python train.py --num_hidden_layers=14 --hidden_size=128 --num_attention_heads=2 --num_key_value_heads=2 --head_dim=64 --intermediate_size=320 --vocab_size=16384 --hidden_act="geglu" --norm="rmsnorm" --norm_place="peri" --norm_eps=1e-05 --positions="rope" --rope_theta=10000.0 --rope_fraction=1.0 --qk_norm=false --attn_scale=0.125 --bias="none" --tie_word_embeddings=false --parallel_block=false --extras=["capped logits"] --init="normal" --init_std_qkv=0.0715 --init_std_o=0.0135 --init_std_up=0.0715 --init_std_down=0.0135 --optimizer="adamw" --learning_rate=0.00274 --lr_mult_qkv=0.4 --beta1=0.95 --beta2=0.98 --lr_head=0.0139 --max_grad_norm=2.0 --warmup_steps=263 --schedule="wsd" --decay_fraction=0.855 --decay_shape="linear" --final_lr_fraction=0.0 --batch_tokens=32768 --max_seq_len=256 --doc_mask=false --train_tokens=188700000 --max_steps=5759 --dataset="wikipedia_en"
Each number is 128 + 24 x the weight over its row's rms, rounded and kept within 0 to 255. Layers, rows and columns count from 0. Numbers have three digits each. The size before them is the row's rms in percent of the matrix's.

# q: layer 5 attention query, 128x128, rms 0.0654, rows 62-63, columns 0-127
# k: layer 5 attention key, 128x128, rms 0.0649, rows 62-63, columns 0-127
# v: layer 5 attention value, 128x128, rms 0.0613, rows 0-22, columns 0-127
# o: layer 5 attention output (transposed), 128x128, rms 0.0934, rows 0-21, columns 0-127
q62 088:120143123145135170162135133162100123136117155150150096104130134134167125132119130094134120123133130141152115129132153122102121153153114132121140130117183133097158132135125173169146163132128118129131118141090124123130147145119076202144125117086113120122149119125089135171123122111096145129094103104168089068121068129145150139157173097144116119105140072123161099102140096132153111151090
k62 084:148110086142114087142124116161098119111104142128126122159124113101134120093111171113097133103147110153140126093167131113146107108142111123156129122154163170112164136150105129150147134135154133136143123063123140101127148138104103144087132133077129152107137135106110100151127150137103133129103112119144197109106106117119142122118124140140122102117167114194172131127154147087116186156071
q63 102:100126137145122174107128145085117117097147134147138179148107140163117115146136114069139173125146128119096155138103153127134127130150092111129149138112095161128136066106156144144132124139169172118143162145138140110136114144105099172138144092137139100109146147152159136132104106121134097138131112118162076128142102108107104169118136133120134137072077117122134150160169076099130147162139
k63 104:161139127117125087149134094128160140133105092134177142131115111135129144060177125082129119108085169149148140144132134168181116090156154126152102133165133107104113122189102138126120101170127125143124124093091170096105168107116129165169138129099126122107137132097108141141126129111131103112107122172114155140100096103145140145134162148146141090106129141115136111124148130133105123147094
v0 096:126135097112129125117112185131149112119145128147107140184136096129086149102132129147151149124121119081116133147121143108141101108131134140143120137140167151135116119166154066119104168162119125139141160107106159113093073135091134118070157123140084134154162110083108145133137129108116114122144133110111099137120097141152125092164105129114151175115142142151156094107103160142109153114189
o0 108:184118149110128105139120110111148123135114118094128111111112152128108119160089137141069123139171105142126156145121114073097124134177160116148094113132139121138123141125172154125124150098122092135122115127118120106161157096141136131118108153149159123116079137142107130141117165096095082110105160164098135177135132124122104135142137138171066111185115094134123157158141158115151157149125
v1 096:144126127122104134134138148150186141114113162100151165138079132114137084080150121090114160102117111110109135153097153129080124131133108114122176134148187163133128140114146073119186139161143184122143134151157140115098116122108164169138147143120110154132148121147151120111125101146114125136131139123143135122090117142159167122177128138138148167130108156154134090140126136178110114137149
o1 091:192111112129134118151125121143101115134110086080136128119152145127122143133098122152060081125144088130095118114152100093117100163122146126112117087153154125099108134146184141136113139118138094125131124150136135152142152143110114100097138157121135128154114143141126154157138130136133053146117149138130174173131121132115129128145119126178126120197122103087124098132140161119137176110109
v2 096:129137101129125113164126126108121123139144110154162139142129096125124108164124097112121152187107131150115105086106141119134127128143150114092072134126101133146140113132123153132087118152120129135141103107106138139085121144108137126110101170145145146097122156184092145110118156093183155126164100146164135149195122132157152131130086097163110140159129122147100161105072096172119126141132
o2 108:131136143138101067103110141101144093125131128120103141143126142159145120145112117074151140096093139145159066151119153147096142126138092146148149147150140111102101124085114127134093164163175116170083126113143111152177126117133112116133117103121124142159168105126115125096114126097094121133129092134116128131104142136140138090116138103050130096139088153165112128127108127159166133130139
v3 103:137128115127093158127161129136149145127109139126169139141101089122106113128165123104146085119153105119135154176163108121084143122100115147140190135100144159127115102164125117094117115129170105137085096145161095107126135134129102141111103089117138125141139115171171150131135123125105150149115129125088112136141171157154138095146138103157079170115087149127089164090137150174129107127133
o3 105:165135101146127119152104138126078107147104124139124133121144190134104127116099131157082127131128115105129109095145138118143130128119128106080099104181133154132131163116156128144141130087142124119139119146130121155131138139128087166146170117121111115139125136129138174159138100129124086119113143166202107164110133096119108138080114155132172126146155163098138056149134151136119130086153
v4 098:100101110115138099081146118076125088114136147127106121132150163103143109124149141150135139152156102107140130107103153179131122100131168116137069145115109110143095140125116130066126138105126088156120073113135142128134095155152117138120140104109125150168130128119109152137154144129093118129148162118121118124106132114094133119148130111124176140081174091082098111117124125146174154068124
o4 108:135155146121136171132112139127141181115131141114109143157079117130123150136126116103172173111147140110155153142110108103113122139125149100131104112125071114172145129110082143101155099123120124142098167086107116099115079091166146129094121138102160121105136101125134099097093117113100139131137124130088088109138121123114105126145159129100103109113086145139156176133078154113155150178134
v5 090:172142124133149124080093160124114118116173126138144127136148120123137138140166106094131068187104126103146124112139159140114138136087112102163169129119157109132086141134185093103113149154097130097108138125158156123125137141130124127129114120153092123160156142095142117144127139037095169121134142155147129099142102138126129141146096120109116132139115127085158131093137166121151109139110
o5 104:127178121118121106148110102133144091113073133105127146102173125101119124158106133149108160072116115093123149120111131088149113100136113142132114118119090130132121092141117167139122140160154104132083142120149154154131124123174091145076118163088151142147089138153118123113115114136122114133158155109200104140113109120140116118092103108113088120095149120134185153138158104117109154139149
v6 103:122103112097162032130141121084168155084128138134156146146169138139127074120136115138143146077106135129156120157121130146146112103121142146153104143117142101104123144168123150107128105087152136120131125140122119122119088143093119136151115136127095145153120124117080117098143125119099104145115141119149096111120075156127122126146108132100143109060150119123139086113146122121154170125171
o6 098:193112129097145146125096141129125126137126102076115116129113141100132179153082128181107108123139109110103137126158101122096120134135154097143130122147149122140076126143161115115131136127114088137116136165135145122110170107158155120102139168143152114099131122125166134128161157132114068153109156175127176148155157128115127139111149124180095121187095090114139148141132130120117131134095
v7 101:125124131126136092137138146107118083104151158142107154132179140147094127113137101162099144117113137151136123137116140138123110119124135076138141163145153087163152138138107125141142121087122175113135170104131131109147158125132087123126122115105114131116118142133159130170122082128149150062127085142170108096168114126121124139128082143096130104140132113127107200149148134087104059134143
o7 097:079137151137116133107120086121185136170092130163135105130149141134160141133122108121174136114089142140141126125094123127168149121154123155142143121076079127123115126122088157130109140198109139126097131108127123140068162119153132112139126095182128132141133131110138085101110133117120175140159103125125132130124105106127126151109137075119111119065154165165139150143133112114138102151122
v8 104:102127131093110138112152099133152096122108119100131158164130106112124114090097116129183139153157127131132106174101106090153114130115135125119102107151097141102167135142121147113152164132113157172169185137155165126070101095138111110122134133149164139087150166148163123130127134163142129125118130154151079145135134111149165137165108167105160122113152103107140123097090106141138158117108
o8 115:135132125154138124122126170134140160154174124102126136144101162159149132121119102092103102132157108172107148153146130130057114123141131143153121124127187119131128116132126161158096133142112142106099086149082084120176145142094148135111141103126127142131167117122134118154121129105127071149071151164041164124135137119122104134157128116144126128159100128130118141132132171121131109141117
v9 096:119153117135144086170141074133130140132145161100161132111116083135106123124130149123127125133118121140152112068145127167163129120124139118126104130101163104103141147133146090135104129123105093089130161114122157150115194133178098088128153118131073164120186079094104118126091124134094126119121144112108131161150112134118112133166131150149111140162129142097170108126123086123126113122099
o9 083:136144096094153096119103154132131106104120132101124132115136118119142156142135119140075066116145082098105127141147159130079119127116136137127137166124181117113069077156152134139141130128109123125142101151143181121175157133116147124122109168101158142127120158144144190135137106087119108157096147125145119115085143147140147122115125156155143137148090086163147098106137119127097159122125
v10 088:166125128130173119163101148159133126100129127121122144086127112146102083127117146109149074112123162142143145130150148113119143154084106092118174139124142155092195141168075099150147095110158149147123151113103130143186151142161127116126107135144117139137112123142113153154105131140154099116146099154121155162135111137139165101141147143120139073109106127107099166124167118130137116089117
o10 086:139114095143125117135139139100095123132101122147142136137163116130136144127161089177099090102106092087103106121179111135140142125112103145113128132128195111142079080113180103129126139112132126113157115169143128124132160150113102110141159126123126129151114120102145158118182118105119086109105153155172150148113125127111135127078125178138135129158128125110154053147122115100132138103121
v11 092:127146165147151120121072092152113097141128099129137131152088103130063138110158118141189114090150167112105143153132124136141114106140153143125147101127151121102127164131125138114106142107157099124150144176111159174136150106122128112127098117142132093121127162099156154098117132089112095094149113073124158135139112114103122146110149149091116131125099108118081123146154153122149105090085
o11 096:135135093124151148103153113143129143136151144136120120117156107123143108123139116178082112113158117145138145093136115124126153090097118119113120164072146109192128107085124101104148096114129148101138079130146123091136150150167122140156124168127094132141114115156146172136159101127164100130123167195165123108152127137139125149120085142171140097153110147127143075121128094129109143124157
v12 094:136135105104142139101139135154129099086140125145150168135122140131114097132154145139161105107135118126093135122146134134128126119118143116139111097101128075129091082171131148117101119132110094159146142094112132146155115107109069115126120152144126060123111157148081128110092110108108126143190145137137094124169111156146163133136125127107194069112133126131200126114110132124113115113125
o12 092:122122130123100148114110132094118139140104141099095101136139136121140141144111147108081158102155132139114135118179128134133114103142133126153104159134201130188110113127107137108144149134134148095110112154111141114143140148153151198135145128081102136133133097107155130091180110128120074122110192196123160109112129133132102130124143138148078113139103087126139120136109141114118097151128
v13 090:124146077148120112129144126109160143124144173127124167111122106132110116151096106148084108153134124132132184093133129145131141144157116144119108166051175109101131119125098185129161105138127108105121154131127128133082126146128165140143119153113131137082105092139143186132138135095133099120139086128147162155132131113121132139100155108095094138140111131180124138140132164148133152170162
o13 097:121116128161130120116116140114072089106083116137120140127151115128124130106145084122105108146117073145136096134127136132121147165132105117081099107168120138105098118092178081137071122120158152161156111111183106123160158095118141123131126169170109098163148112153075124093108136119111117144149120120128148142162173109107146129152123127150146128148095175135120114121116106156134129113116
v14 104:119160118138140122111120151144175152112137110118146153153109102101108125134133115102105120178150123113107118109106158116118130107158111102146108099168176111116124158128156140114138158125114139135133102090120177173131096165101122169127141086170089122100127134126119098129127166153125114145075128110117156122096109161152133102169177135115133081161102110158138108113087168169114115114117
o14 090:193101118114121083130102094131115109123139113101108098112156136105141119156086139141071107096146114134119125122185120119086113158123128114135104122137186123127106098147162094123107133124149105124102123133124126136166125119144122100110116187103136141146124144118144162142147152107109041125109132157169150153150137150107120120102117156152102104187110110116147151139142123115144135128104
v15 096:099174139096133123121132151116142105101160138137148194141126130127069099111122124117141114162095098115136142128130086093114142135147141081142105132113120116130179155122144147167113153130096126103121122121139154078142138128117131154100089077132095085136116146162150125133126126087155118094124146126116138106145145159130136149091094146101091149108116133162109151144138101186183131118130
o15 100:146143120165155125098092096119129095161097147112118104097172119168141156162093107170103119084154105176138114102117126096148123103127175146111120105119119136131096131092113125091110119125157123165102091151137129138137173127174109128160152147139153166138121111123140157106118089131117074151102113145146147169160126121117107140106136105146131126131155189148140091140123131097109150144120
v16 099:122156121135116150160116093141058144143103132102131138131124112192122123142107137122093152131131090131124128116149114112136133119117098117111126132131155117130157146062083108124148098147189144152106114132126119125142124111149153096089109123128088118117113135148144125109158114100166115107121071127133126089147127121105084181115120075150102109159107085134124162096151092108144111104147
o16 106:091152140134134091137140135118157111135145154208142160136140149143145138125147093158181123144062148109141105120111168166143184096121085119119134123139090149092136144119128122142131122154131144115139133095148103144117136111105113139173127106152148089106134124134123092131108102127108175100139112100180102163122121104133142125100113130096140148072172149140107106121149116135113133135145
v17 100:126139140144109129120088091134109134145135126159114134148104119149120135179124132138190153116092117107122130125123153149117056112125137151141123123195131078150135173145138118118148131119146150133147135126097151123122128129160159128113118108081136122085140105072124121122113140105127082172118132175141106151150093123155132119112135160185143141115165139112135082130105121104093122169162
o17 088:121116149120145104102147123089192146103149095081133128113114109122122152133126125142110100115188142144095127119155121140141140124135160131132127167149167142144106059147162135135134137129123080115115097169131155097187155151116107118146138186170145153160101141112121144161132124107144106144094172143098159116109132117134138132096140144124117126199133105124130111113146125129137143131094
v18 107:103134161130104138145156132108152102100092116096090161169147122125109126144123110124140151100159161065168133113134149142140150144148076055146151098127171123112119101139198158097111129111102109095127102137121149117152147112130104168136137125114143111155113116132130139126118164131145109175119176114114138122152111118157163132152150125122151161122127105131131128112087127150113076139120
o18 100:161150102141147140116095097144098124147109164132112067095108128091136146164115123160070113113163133158089117134166138115113109169121169130137099120114173126160116127118098121106108150142151144109119109150113159135148138133172140162155126156082100137158118126118128160132123103111116074125114138134168141116116132118126093139113114152142110107171079138098141104157137155123103176119096
v19 093:092107145140177091132114145142109143172101131096091091130150145143116139099174129148120162153133161114121170178105137078130152128117118113113119123132100153124107129149132096141160131128140137135119182152140114140152077131085161118115180106158102124092132163108108121098142167110117128107103122120151099114076109150162144113108126095148146106088139166161133129146135113105122137132096
o19 099:146083147092141143149132138132140119142171117167125119145094145110123099115123130184149116152125131125124136166096107104117121104154123159176120124091075130121145137113114108130107109112114123116148164138096104133047117091123119089075118129145152122086089145115138110122140164187135136135108111101135131142156118118122123139171140124130091131121151090123083161142155151082135114130155
v20 092:094127151083109141091167184147134135140175136140149162168120148094126131141140161110189127156076159101139128117161101108106198144129147135102110110083109172140114121151173129096136119130133150117129116138130166110130091117140118149159134121146139157133116125093127150145119130143146130080107156090138142127104146142112119125137121166142129118150127133127111101115119148128187117144174
o20 092:117117128149137151089124118117157147125097163157156104149169101150105127108122112108146181137151107163159128121106111102166107138154134135091120110108094137172189165125096134131093119105139161131133104109142100107130111104157117129126144147106124151154168133149103111136127142123128125114129107124089135114157112107140160105188122134106105132090170119119169120169113047153133143119141
v21 087:092111142093116089127109128094134130131125149126107171148137105162114126121105103136119125140139088092155117146099165162132109106130106133130079094124141123125162144148112160112083123054096161121122154105113175123135103121116107099118157164121146113125138149086125159114127158108113121124136201150101106155143116113115121106136096121090078108132159115097125077120119104133151137107108
o21 095:135120120127143144125088105131132123144137145075085111116091141113148156154116113161106125085125095140119144139132117120107113116141153106152106144116157120133068106088168149121124118139139123153103110152153139098152179127189134120114090158135158126098104125119129141110112111101063078151069128165082140109153161129110106144117137129152133113163090131168136139141132143106117143164116
v22 092:127126113174155171104118144109117136139169138116146136132133170095130082133110106119122147080086137135144109148122196132152093155131132125115113167139137145123130142092132124117138151150117162112149131123138073123124146122166097134130076098119138152147191133151152148188120140125109090134103123139160143157171129143093099145134141151099144138149127146072119109125115138090112158119150